python train.py --hidden_size=160 --norm="rmsnorm" --norm_place="out" --rope_theta=10000.0 --tie_word_embeddings="early" --init_std_qkv=0.0506 --lr_mult_o=1.5 --lr_mult_down=2.0 --beta1=0.93
Each number is 128 + 32 x the weight over its row's rms, rounded and kept within 0 to 255. Layers, rows and columns count from 0. Numbers have three digits each. The size before them is the row's rms in percent of the matrix's.

# layer 5 MLP gate, 512x160, rms 0.256, rows 176-263, columns 0-159
106:131139058085182092104186129131098119096158178093117101144163122142117130145117115169142152103092169097145093179128118141071086155136125118100125153123119101133096088145113111107157205172142138127094191093162088164104123113120152099084106106187116200145162126135113150123090058053175175109091104099160098208107107176173100152165133181153134085145113085109077116163159181156139164176131140141105143120116124096205114085136117139098099139101114139069105150156098126113090122129099091
087:137152138106069111119101159107147173099073184085108102131152093142125081143146150117114109120091169110152059109127082160158132118104139182149076151116140132096097111165166135063119098089081187124094128048180087111154136102056184087149129099127144206145191110184116124144159134143125184085123168140111094124146100075098204128089138114125122135095083120117136198045141148086149138167112134121095111116142136135095175122156126135131200163142146130120126133141158132175122118142146089
105:136106099121138141166107100132098141137170129131085105126087083117129119067115145095147090193137097139152152085150109128177107160093124107109150125114105158121121147123096110127137117093177131158151130084135137168098145132104122071035140114142104146146103151091084133096115142140131072186156185092154045074125198121076142105144104095145157075120078149092141112181163131139097180176101101154142099128157102045106135136042162078075128113134045138097115158102137073140147155144107091
053:129126128117116084121140138091084199113189105144158129083154156094119162147165098142161138132078170101089108125168128114127074089147116142179192077070129110151104120056164083115129170112086116101154131096157155132156126153164135089129118160085103155072150097105122076191150118129146117149122118110161133136159143123106133126125163136132144140197115168141107157084167113158145132150109146119165128109115114175137113143075152255145177101182143091115151125026108115131155171102124120
122:117156148128124145088072158064079147168077150102132159132112098082190114108133113107097075122090137127168144155146149175116123049110133117167162134136059112141130124108095131130122127146165099042150132116093099092078111147097124134120111109085128092127162129135133141102119115101150125174145149103114092138123097117111147158048152037192163089088152149122140156101189154067177160081091095071201113120110077141141103182055093146129097124119115095143183127112129100118132114116168149
113:112086117127109161136121082088081204185090102080105082160156123120117141125126141141148142080155115137103128153143109101172126158112097136158146123101143172112101200127164074087154128156099093091149125075073105135112166165140118093127102135188124110084123163107134141162068163190084120116158108118158156130172125181137126173175120074145140083125147165142105126130113113109138111131134205140163125108149119119171125191140120151160211086174099085175080112136062137092096199112194130
094:095144133147181171148161200100104140124139127119139147100116203173100118163181167150107125083099136194107184174137151127128125133113191214139176058076130109161178148136167084144111159108138125155168142139097109117081104134134118120114147062132152128088126076152148129165134148148128103137101152138145116124130057132078112064159120119144127166109098126051141083135129197065144136121158053133115091126146133114122123150163093065084134095134117162107120145065137152079150113146155174
104:109129089120176175164111207093105188131096165074192118132102132167175102116121183156165083104155057139108103175087097126129190078179113092155082105116141107169160111131129097103069135147189122105122139171137108136118153101141098154108129154083123127097076174142135098128065099127083109116150164155096152155147147077115131117197144089197130079104138124132139137225129165097127135099089098115085135138109092092136125129186116114133144110120080163096156141103163104091135134134128168
054:120112130125121108181113135116096119086152109053100128102094125120113124143130165116107147134118146143142113102169147130107145101116125106131117094148155128128119133136127173186183185163140171111143121134123146023111104187150076086140135110157114080104182100145148111162168087136133130192117062097094092156116177152119071181122154146105126075161187082105043172121089126115148149120114085120096138146168081055070104106085131202128138131149115092165078130164146101092161120123199091
099:137112100128036081171151167081192159166127145137146183115128141162121145101121168146156127126132139149189185148111118098130086101129123165097091138117133147141109142137098102177161109174093113145144126145159095117135239139174074111165161159157093103112124076130071052194127146169079160104114117130158089133111080102116213115112071129121114155136128150131133065148122138151140138108172119110144095180170112135159121148150128099166108161133135132105117177054143154144068099159123089
079:135169125116090108131103116153144083028083151149101192122142151128133091113132142117166149108172114099083113135055153171065157156139136137147155078122111144158088071102152165096063066137131084123123133131125097101129123118152087113106138145121129147145082109093151160096177108113135118150083165145034144201151103178077122140127102179103117138120129115132101107139152185122148144112149070097192154105126092095119155145072121165129091181057157103129131090151152138134147184114080076
128:109150098098108201190097168105159171164171165126151136114124177102172121140090157164165123142158129139145145152073066141108093078158137133127148141152120146125153106105120120134146045089175068120119122147122158092109106116140089106148090115110113140115072131158090114126082139125093091154109123140120132068144105155104101115151101094164096143139117097118105120201115141192092082090100134171133076172190076123130169066122123175072119151157102121078093191127079107056184081131109154
141:160138108135078146165151050166091123127111168102115175136147143148134138105129164124116091070074107156149153119082103095150112087090120126166131185125144134142069153102131155088120174116113137128139164160093093144163114103201109186111110067159153117076130144161141163104107073081088126171195185164161154053135109107128131109096135149127115081117140166133154167106099141109125069069092183141092087068095154109122080154131106125078149152124114067153142177142092173129076153150153104
123:225105113112151131123114114160091068157110152078108118166123100176117132078132145162115071119106146114091142187061130157112150090139046161122075135136145126155155160078112097114097134141167123143082149119130115157131168152119141093111139151174159097133138086137097115121113109099096157121132075153179197085152162134128135157180062182111078151134120120133077159117119136140174121098151158183121120138089193175137113099136110078197097165130153109119106169088074135075135112132054149
084:176125142116075134102141143137141151102183108125058117151133182124217112109056090169115112168093156091172092139114064154158147140069120105137121080095078145062157099065157136072142169125139129148146176180165110132106100130209084101140088131118183172146128102120124110155195128118124183111121141145140163102106138115092172088083123109137109137129084147137167145111039062163170189160115140118163146129076158129130131154109126092144124139139136144128103121132112165169150130159158114
092:111074097159167102140080171180099087087185132175153116106175132115153116142207138144152106120163166151165111116165093162080154152113165134123119139128107158146113114131080163121098154108106131110136179127131077156110172101135144150168162151196189124151114117068184156169126078094108133150118074136116123145155083101196126095187096094153104111113110107107119131165140113130108207060151201107139118122166113128107161138163123139127149105132161109135207110138112105168053064121160159
053:174135101112110141192187092153107132205093139166151136199113053115107117112187105168112170117181070136141088094069101129134174066135130119148127109151107152159166138150174089159134129123149136103241096170108136141094119114124181161138134164119143116190088167077135128116177151163144160124164117082108120170143109141120138165109114114175132167126113126142116114112183117088126118149104156175141201105147121110109116129132146177104047101134071160141104129158140106100081157159146146
122:173120134159109098140143130119203163115135125136118163087145150111159161104121177103145143157164091166128165098143063134075104136123142130144152123134078118116190133151093114096163124137116157146086088183188192120199127062160134112116091141139065100151115122104102092163074131168118089157105099142124139134135176086154150157112130146102074079116126050146100150137145088151046059100173124158109124129116096147168121161127109140179175056217161110147086169157118122108134142122127123
083:133173109061095109152085155126123123147133204117123121108143111163148081176109167099129108109118146113128113191133136121121118096064096100106106121084086154113106174131119127123141214146121124137024152127155139070148136204135134038138135114136118208129091172166147111137145125140121132054171153108153136118141112108104125126155155157149205085131102181161145131118160152129181169168087130135101140132133119129131163129137143119154171136189187124128103092095069113121136195078079120
096:071162131137139202158170082050158079148138135173094124074087117149127199117155136088125212147108161113140097091129122101122144169192114068146112107164124058112145148140084150124097091167110111108026178078152128146101093146098133073158133134124094127141108120157139120116109149129100144149111096121091124117162064099156141086147153132048133108125129144086071101141115111140148139135116107146098116165111106128146138162125160098087166166175077151090142124147185112111170078097151147
136:174118187116095119126118133167125091077123193141126125051153165142116153123154114120144130161158175129122071122160150136147147122128158088148108131154210144142093134149089095067140143090135131178118092129139114110123133145177177155109102173151110125097118127198092036096137094091150085112158147099126094159140072066132123161093086206124115122125182137140105110089115135144118179169131123132144104187179155139068119133087126176084121136210161113176168111154061092126145140121118148
085:111177212147140184133127177179194150118139169143107116153073141212137055083106147137156136134122136116068086144115128106141116122094164121129144132144118129180124154123119155130112101107124157176160087138165145072060132139106058080069211124101138155122148108200104142124085137148160113143128176152212169123118056157100139141082109099141118131141147121097074112086135102124125145139170117063143132127172140125154145165113108172136162074141159150115126084150161154167137137128094121
131:072170183150107108151126111107142160065161115094113187098160054125133101152062125146164159163157191092142140170096123177174105087160115119110146106134150114119158153132099203127160179159106160091124121133152098111119125131119162127111078150108095153159139124124132144164132094077089119144137133150145098176153125129156111141117106153149146087044082149144101023146135132114152109120143140102105148142132117161124104089111105141168133085201143121180118158140060162111216100201120163
127:056090214169138113164118146163172145086153097108119156129149148145082090140113131181111159158076133117204178138136172107142105132122094110109143098157169127080122120105106134094098120132101172172069103168158173107144142122097113081122082156150113116147178166126117041141161153157129071212129119159095121189153128139139130112113098115104106121134146117170048118184151141111135088135078102156122147075162110069148119104147124088128201179140137152140142122064127126141142170158115104
124:101141168099134139082184160105136146147141056116118131180085160138137111110199193100148162149048156155140085131111118169138096080147119157100155183142137096181108146103215059102133149157169131112112135149111103150145152146107090141123164132116151170161121144155094179150133129211124146115137086089147136076156128156086131141097172114106169136138111128172103140180124086154104145187071102105141065112148159165162130130195131102135121058107106097125093130145105123113146212134140123
063:137063125180170130204148149104109140133102099138114112134074139057119134080139117167132144175083214133154156121092130144127131088103139123126117127140107129123157091126100164148057163088115139164127092163108087146112154173164143131148097150146180091124111018151113100108130108088115173155172130132166143126125159112187140069174146091057091169170115158159190142089120083123065099140140151111128143162176092130074114080166131139152148151128194105120102129121141116079106122083124142
046:102168082142149178135118136181171137089146188077168114145090087133128115145193144129076203081127189148117143119122179100145116161128117108158110151123106137144178153161159131115158070137095144175112176107144064143113117107161081155096130139132178118195105130136124113094111189084093071142125151128132056142123104117128138118171182110101153102103124092105147185104152235156166088128139097130087125176125133121086111156061089146171149112157119132107096176097096128178163138137119121
121:091102161181103132109150148107157139125190135123121191121124171073187137162087078093099133150161103134124124177117131115100130107204101072105146082134147183122091132145120108110094126162098131135130139142101125163168104179122132094136142143169107095104144252110128147089136151146069094104061097143117159126203150084141095130070077105149087107148141119124060113058140142121112137143142133081113139050125091088162127158115104160063119123116130122165149141100096131161174132128082142
080:139123150116177120160147121145078115144190108149185124107065113100168194096117140119151120135072105154094136136113127171146071121185076130079128099119166020103111096142178162131172119174140136104172158177107125127119154153060126065103086071060080120103135092108102141134132103173116087134136165145171104146158109135099089101147121114124108129123120060121107073072115058102056105136111111159105144125126085118144122140121160164098132134105095094119122153103108149119165196122113171
106:105107155145201178179098155094156147104095161133100157118150049137050083167161159111169093209089162138158111111145116145134114131107113141170118097171126210178094130117197094166114119160124174122121159111111100129172082090134101099140151081082089101114125066100145119107121136136120095141084183139152111142165083106177086160112108135081139113150143144138109167059184103149107149083119190074096165152116137110092084089114115146137108121128135128135171179141176127139148133117089141
132:154136149070145116180200210140158144115174148224134128148155127114116115123117192180144128121128170151119165153102108146193108149112074156145136105141066160122196090137139162105137122154140126158137182129133115089126107169086133127117145134121096078102152096201101098152135167089154139112107112127131125176153128107101159149175156137115087111135149102129096151177153080143162076092107165109064097118148105142086151098150163093138141041159115134110178142105133079184066099168125159
108:169099120151105137109112162108133118139079161091115128106134109144139133162138145136124131121093152124190123176124109202122105112106140097132141116146120141175137054139123158153187136075143095169115104137185115157091070169138132140083132092111140167101119164142144147149083083127108138113074211105170177103134123055114131124133122146069066115125166117087119111114155136203085132139122166158161167092118093105082161106099087143056185210138085194135130183123122080101085177134123166
099:130069117103106121169102065142134124194148150119147169105152140115169090107134102143152102121120070092077142148195121107171077117116127154111166160073145175077119089150109110088078092105144139109125163124076101128139167122109111184059093133132126185100143114048112117168103125159151110127214148180154181121169101173136095091161110085086138151155154150075098115165142188142117171081125139134117157142140067125176130174107113126143115099144121195116145134145124117147185060137119138
097:074166112138134152148135155176185115101141173106132157127123143085138068136112164125146088103130130125152091146151127068156109082126118092125133149129135123135133137143144077083147138158167101142176167118110095087095144137112067122105097116090135098147067155132113117073092114173082190098107118137116082169069059054160167140098185149167080123162103179081111106172194121162144140180132131127109169132175111168118146159083166137151173129063168134122130056129130066101088103156135082
114:149096153166157139127082112102165155149204111089107157158153099147133191067083094164135138167129129071105139121138075149124098106156092089150097118139083134062144218108187113097065131113127160139128106112040177091126081107126111153121124140102104187162141071095172136065121129185149190117139104124108116082116141129122163131160159172087157139138114141136119135116174131139165124136110134145139102167108165126131108069113077150085130098148086174159099175138140107140044091120120149
104:127144079112081124110072167126164199136114182130106094133133085163067154151149137104139141077139145178134086109136110165149139187126157149188065166113075217084164111144121143213190140075186117093152105074099155091153119112111102106123105118110079136087102128161113182118181130114135190110139143103121107088112155074134144117102119105074142114108116170176150125088154116102121152142128109096151128160143161167102133116090109186132138032101149133141113108160133136152158089123148137
040:100115132124099126074115132091175136170146122099095153154173149159081104132158148052132121144135067184141116145215121087204183087149161070074118182137144141135179092150180131159133145145193120092126099127095175131096069137081119100107096096136106194140074099157130142132170114140157111133100102135081161149136112153187098125088117166165118171121169127121115126120124104104088153172109147131166158107155084155165129084105112115123086176138181147152158123133137108167188084110070140
099:137144142127129170110112163058117142122182172164162111140154071101105140107109167144154156052143091100144093156146145105153142137143189140108186136192126087108145161136063134146146170097113172173126120122127116106138173143131076106130058087088061192157133150110140111136144120113166129086091103096137082187126084094083084129118153112142095099188107163117144129155143171153142135191142074167165140184138089146108190130140147089086197175095089159104132130119131136107160108087150174
104:101141169072180056186141135135153163139123131134143089142117196158089197126084103099141145107121114122142145134125077123032155156125133134147108161082090110124154077146087138120118094141118144093155146088139102132108120039113104098110129092149165141164144115117089086110130164154121139163182141071094113105185098125118199167142153052106135164098109132120119118134119104094082147176172136104083057155070149141119143161140144149222139155167168114093136100099127140104145147110169113
102:112130135123090164137129143062189150124170173135183176154090118130126217163141092130131149130179128170149135154154118216103155054130113158144104089122096123084186125174105134138120165077134135139140175153090155144123134087115093154140125141096137129105096125166109097063140152131152089156145086092101157156158063150106159119150034162200120137167168134174172127157111141140130087158189156165125088075139153095114114133095152128084105142115102126124138095152096175160138157120133194
078:183083165117117102086071189112135129082076173150101095090140083129165130135162161160133139104156111115163125145137117136093205134131138132128129151117156169153158182165153121082073142116158106103207170125096135079103164125128107113100119094122186114127114080123128109108152048127116189065143080151193117165095091124190125094107104121133093081152092043178165138122125163146104137129120098116116186151178097116101138131092137201152106116103138148166090115118128196118157135133107120
115:194103159178092087101109138113112100078131170108101151134079108094180118128122124156140143116117170107162115127107100147109144090100128137151067136153108055151107167119167071121148088195157087089141140139098173101118151119182153094151177159140074113086106097172210176119160139142148113145160102097082076124090109102185160148165171175160101134139112132137128134172107173076142113144178073127135107142138154174116125109146077104111089134111092169174064141177162114108130128050145102
097:121119130086101137096150136069171171138081188196129112068144147178077109135110067110108056127122078146135105131123117140135096135077105094106094167121189095101150143164152180053090095101186148144136127102131062089141149124095160069141152102136162131081110145169155141133188118144089161134166193102136110120132069074207148120094121133104150143070185125145096149135117096156124051105097140109136162133128169104108165117135076118179132122142115121157116108126140143164087114151120099
040:155171145113171094119141128173086111110148102115163075110170139104116142097101172126077138150166155123108186071154132083069131123140165133124160155106134084110127139121182123106131074168108145066114140128138127148117134075076118049168137137168147111143161071111100163173163092081094085119164088099152122127133107169131078113149121175120136102100150066201120128082120063137130090172159131120176187169113091177071121186144118069139107135097171118134141184122148100180167127139154112
074:170157160161114121119186139166103161165110131103111104147126182122155088172169113092137114181111163187139097102101053142097134195136197106132121152134139065121054184143172141158142191146105156132136160064133082092137133132157138203147110111188166069090104147132131153126145094124075124152155152148170114137064129174097119148122128176087095137111163158137083158097095129156132070084085114168090120136131108123147122087129156110121173074095121176111083120117141171160086115148138100
048:115093131108093147118070120150114118149141167155150154128074133117179124153079134081088103114140122137116199190128142112175139143214107075124126105132135101196118132158143148112090195141148112144069148152126113169144081116109126166110097121136145141138124135126094163160148075152090081157147134131127176144153091120178094108083090125123174114181068134125117061110140173128151195172166073069130186169168066122074173139120121125170126111071156215154133128104157116128095135115144118
119:112096124200119144134139132084130127224091132127156170132166157119091141166119160133116168156097153177122123160118070166143115103121179161140123096162094125133140156121044125114113122170088085174168132177125157183106086176121171154096214104130087122105142143115096151221093042108126106136182151136132172131104136147150131088146120108134128116177119194130089126076153125129176136148129148075171087173141119147067112137105108180088085164136125116156168121134114138155163138126147103
082:119112123078165135121164089145123140154113199156165112140100131094168078132172113133146149109111141110139154142144162128095116220136091145135126147179097171082176154138112045102088183125156147113106132126196119145111130095076128163090051092101110113131135115105151181109070197130125103127158185141124153128159169125113136108086110178116141139116072098081096082143108121125136125076123150112089127059156056175062153183095099114133093097118152091122137155129075141077089114130132156
115:139175078144171117056110126140157126150128110136092154119144170145131130127115149121113063155124103132055109163111101117125110136167069112129116109152075083102167076098180137161049167161093111157051127153150088129133134117129089067146127147116162163117130154128180117088124093142124155107096102159114161158208113111113164168093037162116081083092160090135160146187099163140147139144104155135122135102149148106148153148107118106146098105094111111171109148139043044162097131171132149
052:106103141140096130098102112177116209136131145144102100143158155185127092166149107135113108111143096106152161150104164118135159117168124153148163143196131062147134120105141157063123078122111179193150116142118096153102127154198165119123167114097106130151148130112135094153128138142107106123116078065074139093105130163148071067076081127078104187103151104067081129112131165142161069125137175127087114158077112118111079095110185126072155149142120162121177204145187155076143113134123176
099:117174081202100109046117108122098086166114150121102144144132163156153101194130160140140131125134133123126169134141155164129122143133091076104140140142176161148108144133093152108109106116092130050129152083093105123052221164177153088126104101145146139086144169135078075131158152142117151189075101148165162136097111125166065077121095085116149170141142140129165095151186083184120136171094164096164129136079172101122118087141113138141107160074175131120137170084103162095143122168092145
111:148124162142142097162111098133116163127115103127087172113175169143132166146132113166129120125112105141133186169187133126124143174095134123081133132141139103161148120174133137167118110104126112152062159129032112071156073195145132145110139179107127112120203153167102093121104151120153118114146104093150096094120103135105127193155139150133106094114108141074110120159210166087158214133135151130114097075101085124142105113091091164082133150160101102090075183086171188096152192128194149
124:147104118160183118104140130143062159127070154057123085158098144141124122147151162136067085093093139171186077198132084176167113114098084152153136118130096090189085144177152108078152145109133146137130054089081103080173178106119151117147144152083145122130148152123103112115095125171122081121126114123089157114114117123157105142196177128112092137119149153179156105145150135187086130096141159204157155219150100127163086127107103105179104113091161123119143177140152130128126142174141088
124:089155158158098131181114192129137144106123123220101103103122132154150184140109144145092067149123087135128122131129127115129085126067125201136085168126163122089209115129145142064142060166133099126101089065106118124150139146162182103182175113094174153107143147156189120113209117156171152130196145134169139117115141176146153141123126124136084102145112101128171120158126193146147116110118078124161141112124164196132176137093176106131111074161109166130148133165115096154126062137148155
097:082096165109210122128097142146061122092166076166123091162142107144051128131072128134103075117123118103134192157130153159126093120158086101196154150134085128137115134148151084115200213155200118081159156085139096209131124145102197134151145149160130111167111119097149157080092159099163125170155136149141099156095130123122117146153118127145155123150127149155133140122088093192116070099141146094130187147118138185155112077090103208103126165099144139118140096115143145142132103109154131
024:118134139086106082145139157090101148145120185168105132123170095124116109120105136059151133128133119094140143111112139108135114143110112161153083133118148109108123146095084136154199126138142097148123110126185074090104114071143082172162131080092111096168104129096111105168069044112102215089157131055101063098170137162089181113087135118190126145104094106150161150188130137159193145187084137188146121114135085180105093166111140134163094143098136090079073124085154126151139128135091116
126:093128156145143131136098100140126135080077130174094092102132161144151121130112141149077138171090114107099099187147089139105187083173117123167187161187059142099089098099124179154069096132138139119114126154152098119148133156123169144124166130148160061121077142157185112111142150097131150125148208111086135133111096146161098158082080123137125078047117164161174163120113090150142134123146163202117173160087071101133094128100057136118100139139168115120132122143120074066182125184108108
084:076136147115136027119121118172128103170140149105159198176136155121168102100095094087148147084046130102113103159161083087143113084112126139120225122162153130141103109113122105070155136149097133182114157084107149154111161158159125203121038088116134127151170138089101141132121174110117134082106115163152098140090109123126142138122142133178103116078088160122161201119182104076168119148132118133119128122148135111149115122179163135120107188169143114062082114109153121101068094124151146
131:126176134105109118152144115171137181157136141135096145098098118143122128206103160130110149123132048106051183172064116135128102086099085099196140138148121151118078115154126137101100156148138171108149143083117122137148133094179150087158192151142170145079170170152129156118127196177125129077153112155141114074149134152147162147087083092104123192097156136158128137078164093131117132073096157101112148147125100070130124079093124082095157123087080091071169150205176133110134139120096153
105:148056131135171072092170079099154138177144122111148075135135166130111162142091123119103102128108144155143126143124115127082157112130090087090144165100138197169154149180109125157142142119140159135122169101141127118053113152094103197133152145089143074077104119158139181162091105105098097128116201195163156120134149118154186155108088113105060089127125118164161132085105133115106153108143145087147134139147116153093142160099029165095170172183131206198093098134126109091136117104124111
080:096156144130142164188050093107184176054165067113092074085107138137092124126153148112124131186103140185156134123123113082111122161080146084095154100124139091112097165160137140200127173143190157077094182124119067074137127135122130157150135085095140045086154169173130103114120141091154172126125143129096112098100146167139119159127215128114158149135128127111065146109140092133115113085154091141110108089121101141089129138118124125161067149118088119120137142179103153079102102182164151
047:125112115184073126175113154077153107147106183133166154125132095113120167166158104116168079099068149144158157142131140088181153119141129104107127076119132137170122137141094155151119106116145162142109110162161145082124141164168118144103124160060125134101106173105133116106121106144070092190153054133199107147119198131087194135198193106159078119126096122127093090061147107093051137173159068121127150113113124084124112126144105111076162150183109120191168125094114097115111163154100139
105:133141138116144134129108146157137133075165097130170144108163118137153057115147140132112107074190101119111124133166102179143088146090130091135150101138168083093132137137111166136196153093181184149161182129127090150142049106117081101070164097116115106135169171147154154057152071076081154155135152101143130156058113123146091116138166104140127074150145184093194134179094075176192102138110153110094097132086124144121102155182127129124146142170127127115135152089081131055142110156168092
129:112119126136092138122179115119101106119136191145135114095124117187149154098147111144136112042159088144103150141080120134134162099107149151127152163196075194141100073123152159065142127162097187200124143097126112136158109103138071096140169137137142128138211141080083145140108135165069105092124171149133134144084160117158145189158151100096203151089073133134086074137157151139160120131107132074088105081173137137164039115102076126137134135141101144125124162191127104118158154098104135
098:131177152202158164116059152068173089138147106174100150151090097135179136085134134115184142146125109195155146128177116136179124091139173135145129158113120149112187143128149136115107123115118111174120121134133152115108095119096108193187137154116037109146120133134148094070160162068107125153133101146094123123148162174131145104132100141149126061118105084125158161092110161116118048134062152179165119128163102172090146107134212127110140065083109131142129144167131106166113138121058084
143:146166195151157173102209136120113094118152164099120121142125122155116092137109131108110102157123083133083150157203112181180125128096142133133129184069165165140054070157103091141126138126142162089158093121204060158116151107123164136154080145174115142155140129155128177138108122111142121122135117130088112158180125107143101084139114110105154194144166129134163144127103081129135099207182119180128118117042133172138139122119182133163101077066120137110138145078134159077102097063127118
047:134054145175065163136114167114149133164138122192164088080115098148171142136109116109131152107124127146159126112104120107211183116144132092117119146109130130091160122137176085186167131170136171148129163170128127221152087109116130093103108110192143097199113146174117160139085112155107117056169159106111145097153120160128071124142141162106161135093120139170108158147080149099069166143067145043114148163106109104095197108097145093105114107126084085157147160152102078117127147112115143
105:126107215143103141117141108163069170149141126181151221130101080132118091145134104120112170100137067129140145144169139109147147093144062164118128198146120124087104136046180126173176154115115151145108137087081110131120141139103151105116090112169184138147132056130112176137140134186124106161131132143116108133139097172166119089143147123106156186083100104131121109121194152149192220085101129184121117113152094156129107106092134114138113095114146147164112169205141116118104121185127090
111:101161142078123145130212097141175137101159100171058077143163127114148147054102093137173142154152162116124157182135117108133099143140152110109098197092101155081135090106121162120087111130111155160171173114125078093111124121161098073092088098155180116100132094072128113167156162151172115129134167139159109139121135151131124135113099111150105086168146151128153180121168076119148140104149144141122156072190143097147119117132134100131203145137064095161125202055098191139140151060160106
125:099046095094152139094139142119083077160120130126103143120129128091080140152135074077117148120106171137095137141100114134108120137115127146192204153128143141146133103123087133111159095112114060070200171115171141110144131116110159162074094129139138080089079200177176171071074166056120134085179153148103137156149169155183101160160146078067132136178184138182136122083171118162117086153130155136119114101112109120148133154150184154172173129132097123138132143158142152153131138098122087
039:098152179147157126068087185102060106152144104113106107107189112146093076149127145141140084088091107105150130124144154077100116149123164163109110119113108120180160121150168077135107142167151093154126146164141128154158136164135088172184101080089131163211147153165141132135143087082112114088087161110166090193168104112109057137070150171156127115109104133116111132139168133148171156107143145151104117135106143150142093187139148126152136155135075184233082120119106086151073132156145186
124:194104186134121117087116138124165153102124121096133091123101083170097102126074134139119053150148141095124130098106108169149137161097115124106143146065092113149101092197153103097099165134120171143076150085121097122117101195128115062136123094142096120134125160167148145162180140146145175171114154133134126149174181117084138149177172090188106135161129107098103137163147160186181180156130144144139119139124170112149083121089134149054059107177075194126120137098203098118145146135080086
111:143127112120129110134154132109117104148171122080160133161074129093167142059101095168164106105131151142162098151129081092136098132185131103158119134155064100057083124108071091171145099142082185159148121147128183129159151153157051123119135063139091121112083142129102107075150097105110111093117087152160143124131077189128114144179112094147126151164122094135109111120067131049076148150130182111096132107129093123151147104137111107125171108037133103123193137067146121080090147116191166
074:123114083092115124158174146085141117132142157163171129093078121098092107097081136122128083164138062141137147171156109133129088140121119075100110129187098167106139144094160175132162117165141166085112163161155109118153134108097108123108061096094145081143142084183136172130127084150141188051086174129180064132109105145082142107149148163107111115083093069112135102111143156088232105087134154139087117062125118134145119143108140190100124062113119123073153106163142115084151125157158082
054:135199147118123183116058148200117066099133102112095132134130099106116060098119113161131133169114150163111131140159167094129132125135097139111115105117143094123106157183139158149113171111106119093133213173132127064105110119132094164129104116072150115164160167110120132174086083100153087191093153105135191113172144080108134089159133103086095093133145098074137096167171152181134115120090143102102119101096145123073110169076114083119151217154152133173125109190145081138095181105123131
120:137157207145117095123176176114157090189125146120112141090106057181108079133099183110115110126105074135161123134131184141167112074167124152113151107120117132040142113155180093122144140056107120115168128176221104108162102151142108129108113142101152104161075132056130135054146165180098092122091163105090115129133138069160119125167167175074128174127123120121167140128148109129120131141154146071122189110134111135095082159147105099140194117144112154118125177090142105114109094136104152
112:097153116083140103126140083121149168079154105095128154149092171111173148051096129072121117166113162090118118157155108125084133185140159139151073166127094105080083100112178063128103144143133161122058175143122093139127161127117137074079141164143147113188164165158113170101131123074143180118131155117139159145157142119018149133158151163121127131122121062097095142119107149133113076116126050114126067111140203157103147143083129148124107139101117103124165107139148181107159112160176068
101:086108113102155085121144139134166128072144178102099200111156094098080120151126141162102106098115141121086127169135152189177133137123090186149155160121136207100123135146122115098083174190116160216119158126082099106117097089122148118115139178119098134105103084102076142144112110108136141152161036104135141141152130134093108142166176170094136123117136164128085088172105073103131142188110187130157132187128106156077092057119156167129103086144153099102159096122174101137161095184132107
098:211084083094123156125176074088171118109124145103139086123114160131091150070112129148125087145172139116133172194158107121150120132129121187035099119201151121108121135128148128100118103117163162134161085186141113169108142122094117159196143183097143148101083084114159059188126162153135136105126105116108132135144067121064135131143116099166095137143114191189091107123152104117097094143072106068173137106136143103129114103110124147126095067187092161129077161113101174124157153138141120
111:165153143197114097133165183081144121152142141170122130126170159132134116145100135103119114106132129071164143091094107210152136144117101091108149147111139105080105077154150173163139108063111115051171059097139139172118160130150105090123106187113123129086118158097102142129130122115052112184119153119101185081152122127096096033117100080123096138151086131163195114163121134224117124147130110126159115145126133155099090055094136123128138115133162153107074093131109110122126196149173135
076:170096172094170033104084109103142101123107160129082117148123094123116115117160126164087122127103085135127148134117119149089137219167131115125152104166150129121071136170111141133145085118168127180168111135131117112181158128131136121066090192186067125143105112117110147080126152164074093124123157141109145236142183189085101086117113106157121174109206087124134102120081138076150165103121109099138165155173168098110106135096127086200148124073111127122122101153147143171132111134131126
061:103084180106122129134119123148121097132150201084111138159112105097149086182150124115134127117154123137141112114158111139197064156214084110175102134196126157092181162081112116058143108135128134099117072100161105125115109122134184099092119056113137093145136142131125090079081147099121186127147085100083044099066120099079071105162109127137113113136148164129114195128099141103150158137067127111140200143135116108095131170132156120103145164110115099193111177111121105132178127114167119
056:144170095160169061120138140127115125185081188157141156118146146118169187102158153131107114115185120113082122106183112135173047105098112099114183148091112145124106110148166136147176178178116157156111127147171080098132087128147142086071145087136135146178160089200215108182144155117086087160136136146122115131150135173128157133093189174117194098139181110150150161099129108128114068101105112136117136164152145161168158082118181138138131106149149102127106180158193114143142170143136138
110:064103081186110160089132165108192110076125129140165199149148167119090165169162101073108158103136153163086089093145083168149118194091146084125128145116130147147113102086132113137152136136116173059114137108087145085111134142088135079127045134123086118079120088142133094140104103161116078128167156122165117119157109123136095165095118129144069146170114157161083093146098107135133109145150170044102128147137157161117129133137131140132110079112131082127113124137133085031111038149136165
085:160097142111129184095104129124113086115141133101117171101130041137128101096138121086094116149145124096180138090149161144175155124062071120145131109120098129128177088181104122115100111127092128129155069073121092073160093133199091152103140113109132090059080163139138076126083146130073134083165119122125170126144130067145095142131123074128104189116065109130116175197134171084157119102146100152119195080159132140159133148114127179120121117125073093144109127146158095084160160201084132
115:138112136113132055070098135150100111083089102125105158153100189104028127169163131129102129145133111105090089168106138122189161162141126106155077076112132125155123120092121106104122163154119101117078142061076157205122147088103065133108120147146137097098142111100154111128129169112151156089117113116110125128095112128132152146117186145086095191099101174168152119064110129090091122176104185134134144153057093201123116153073093137049143117100121145095162153125176082139159155114145143
085:112031080187072113148072159177101155105134097147122153104149116144095071135132126116135128112157082064115144141115114078160159171135124139155145133126143111129171164155074110118147065126148143141084128174111069155085094125122156128112141104126106109089076135107172109120126120169153128140132134129149043144069085113109069159153088142075138135154137166110169110144084121120134108130118055065120162133157159170139074108120089114074087088159109111144168051147109079127110096184164114
113:084149129089129108108116126091122137149158133117139150099127097130161100090072079126083134090145146071147167169118125130191149110151126091101121148131087138116130098133127124077134115171117142176205122104140084059142112147163156103179105091150105099129200168113072207112147116141081119119100186068125109119132148094072168072137065149086042140141077139139107113125128149100125103177132095187135124128233121177133124105075122133172121094118125109117119148152124097120145102083094081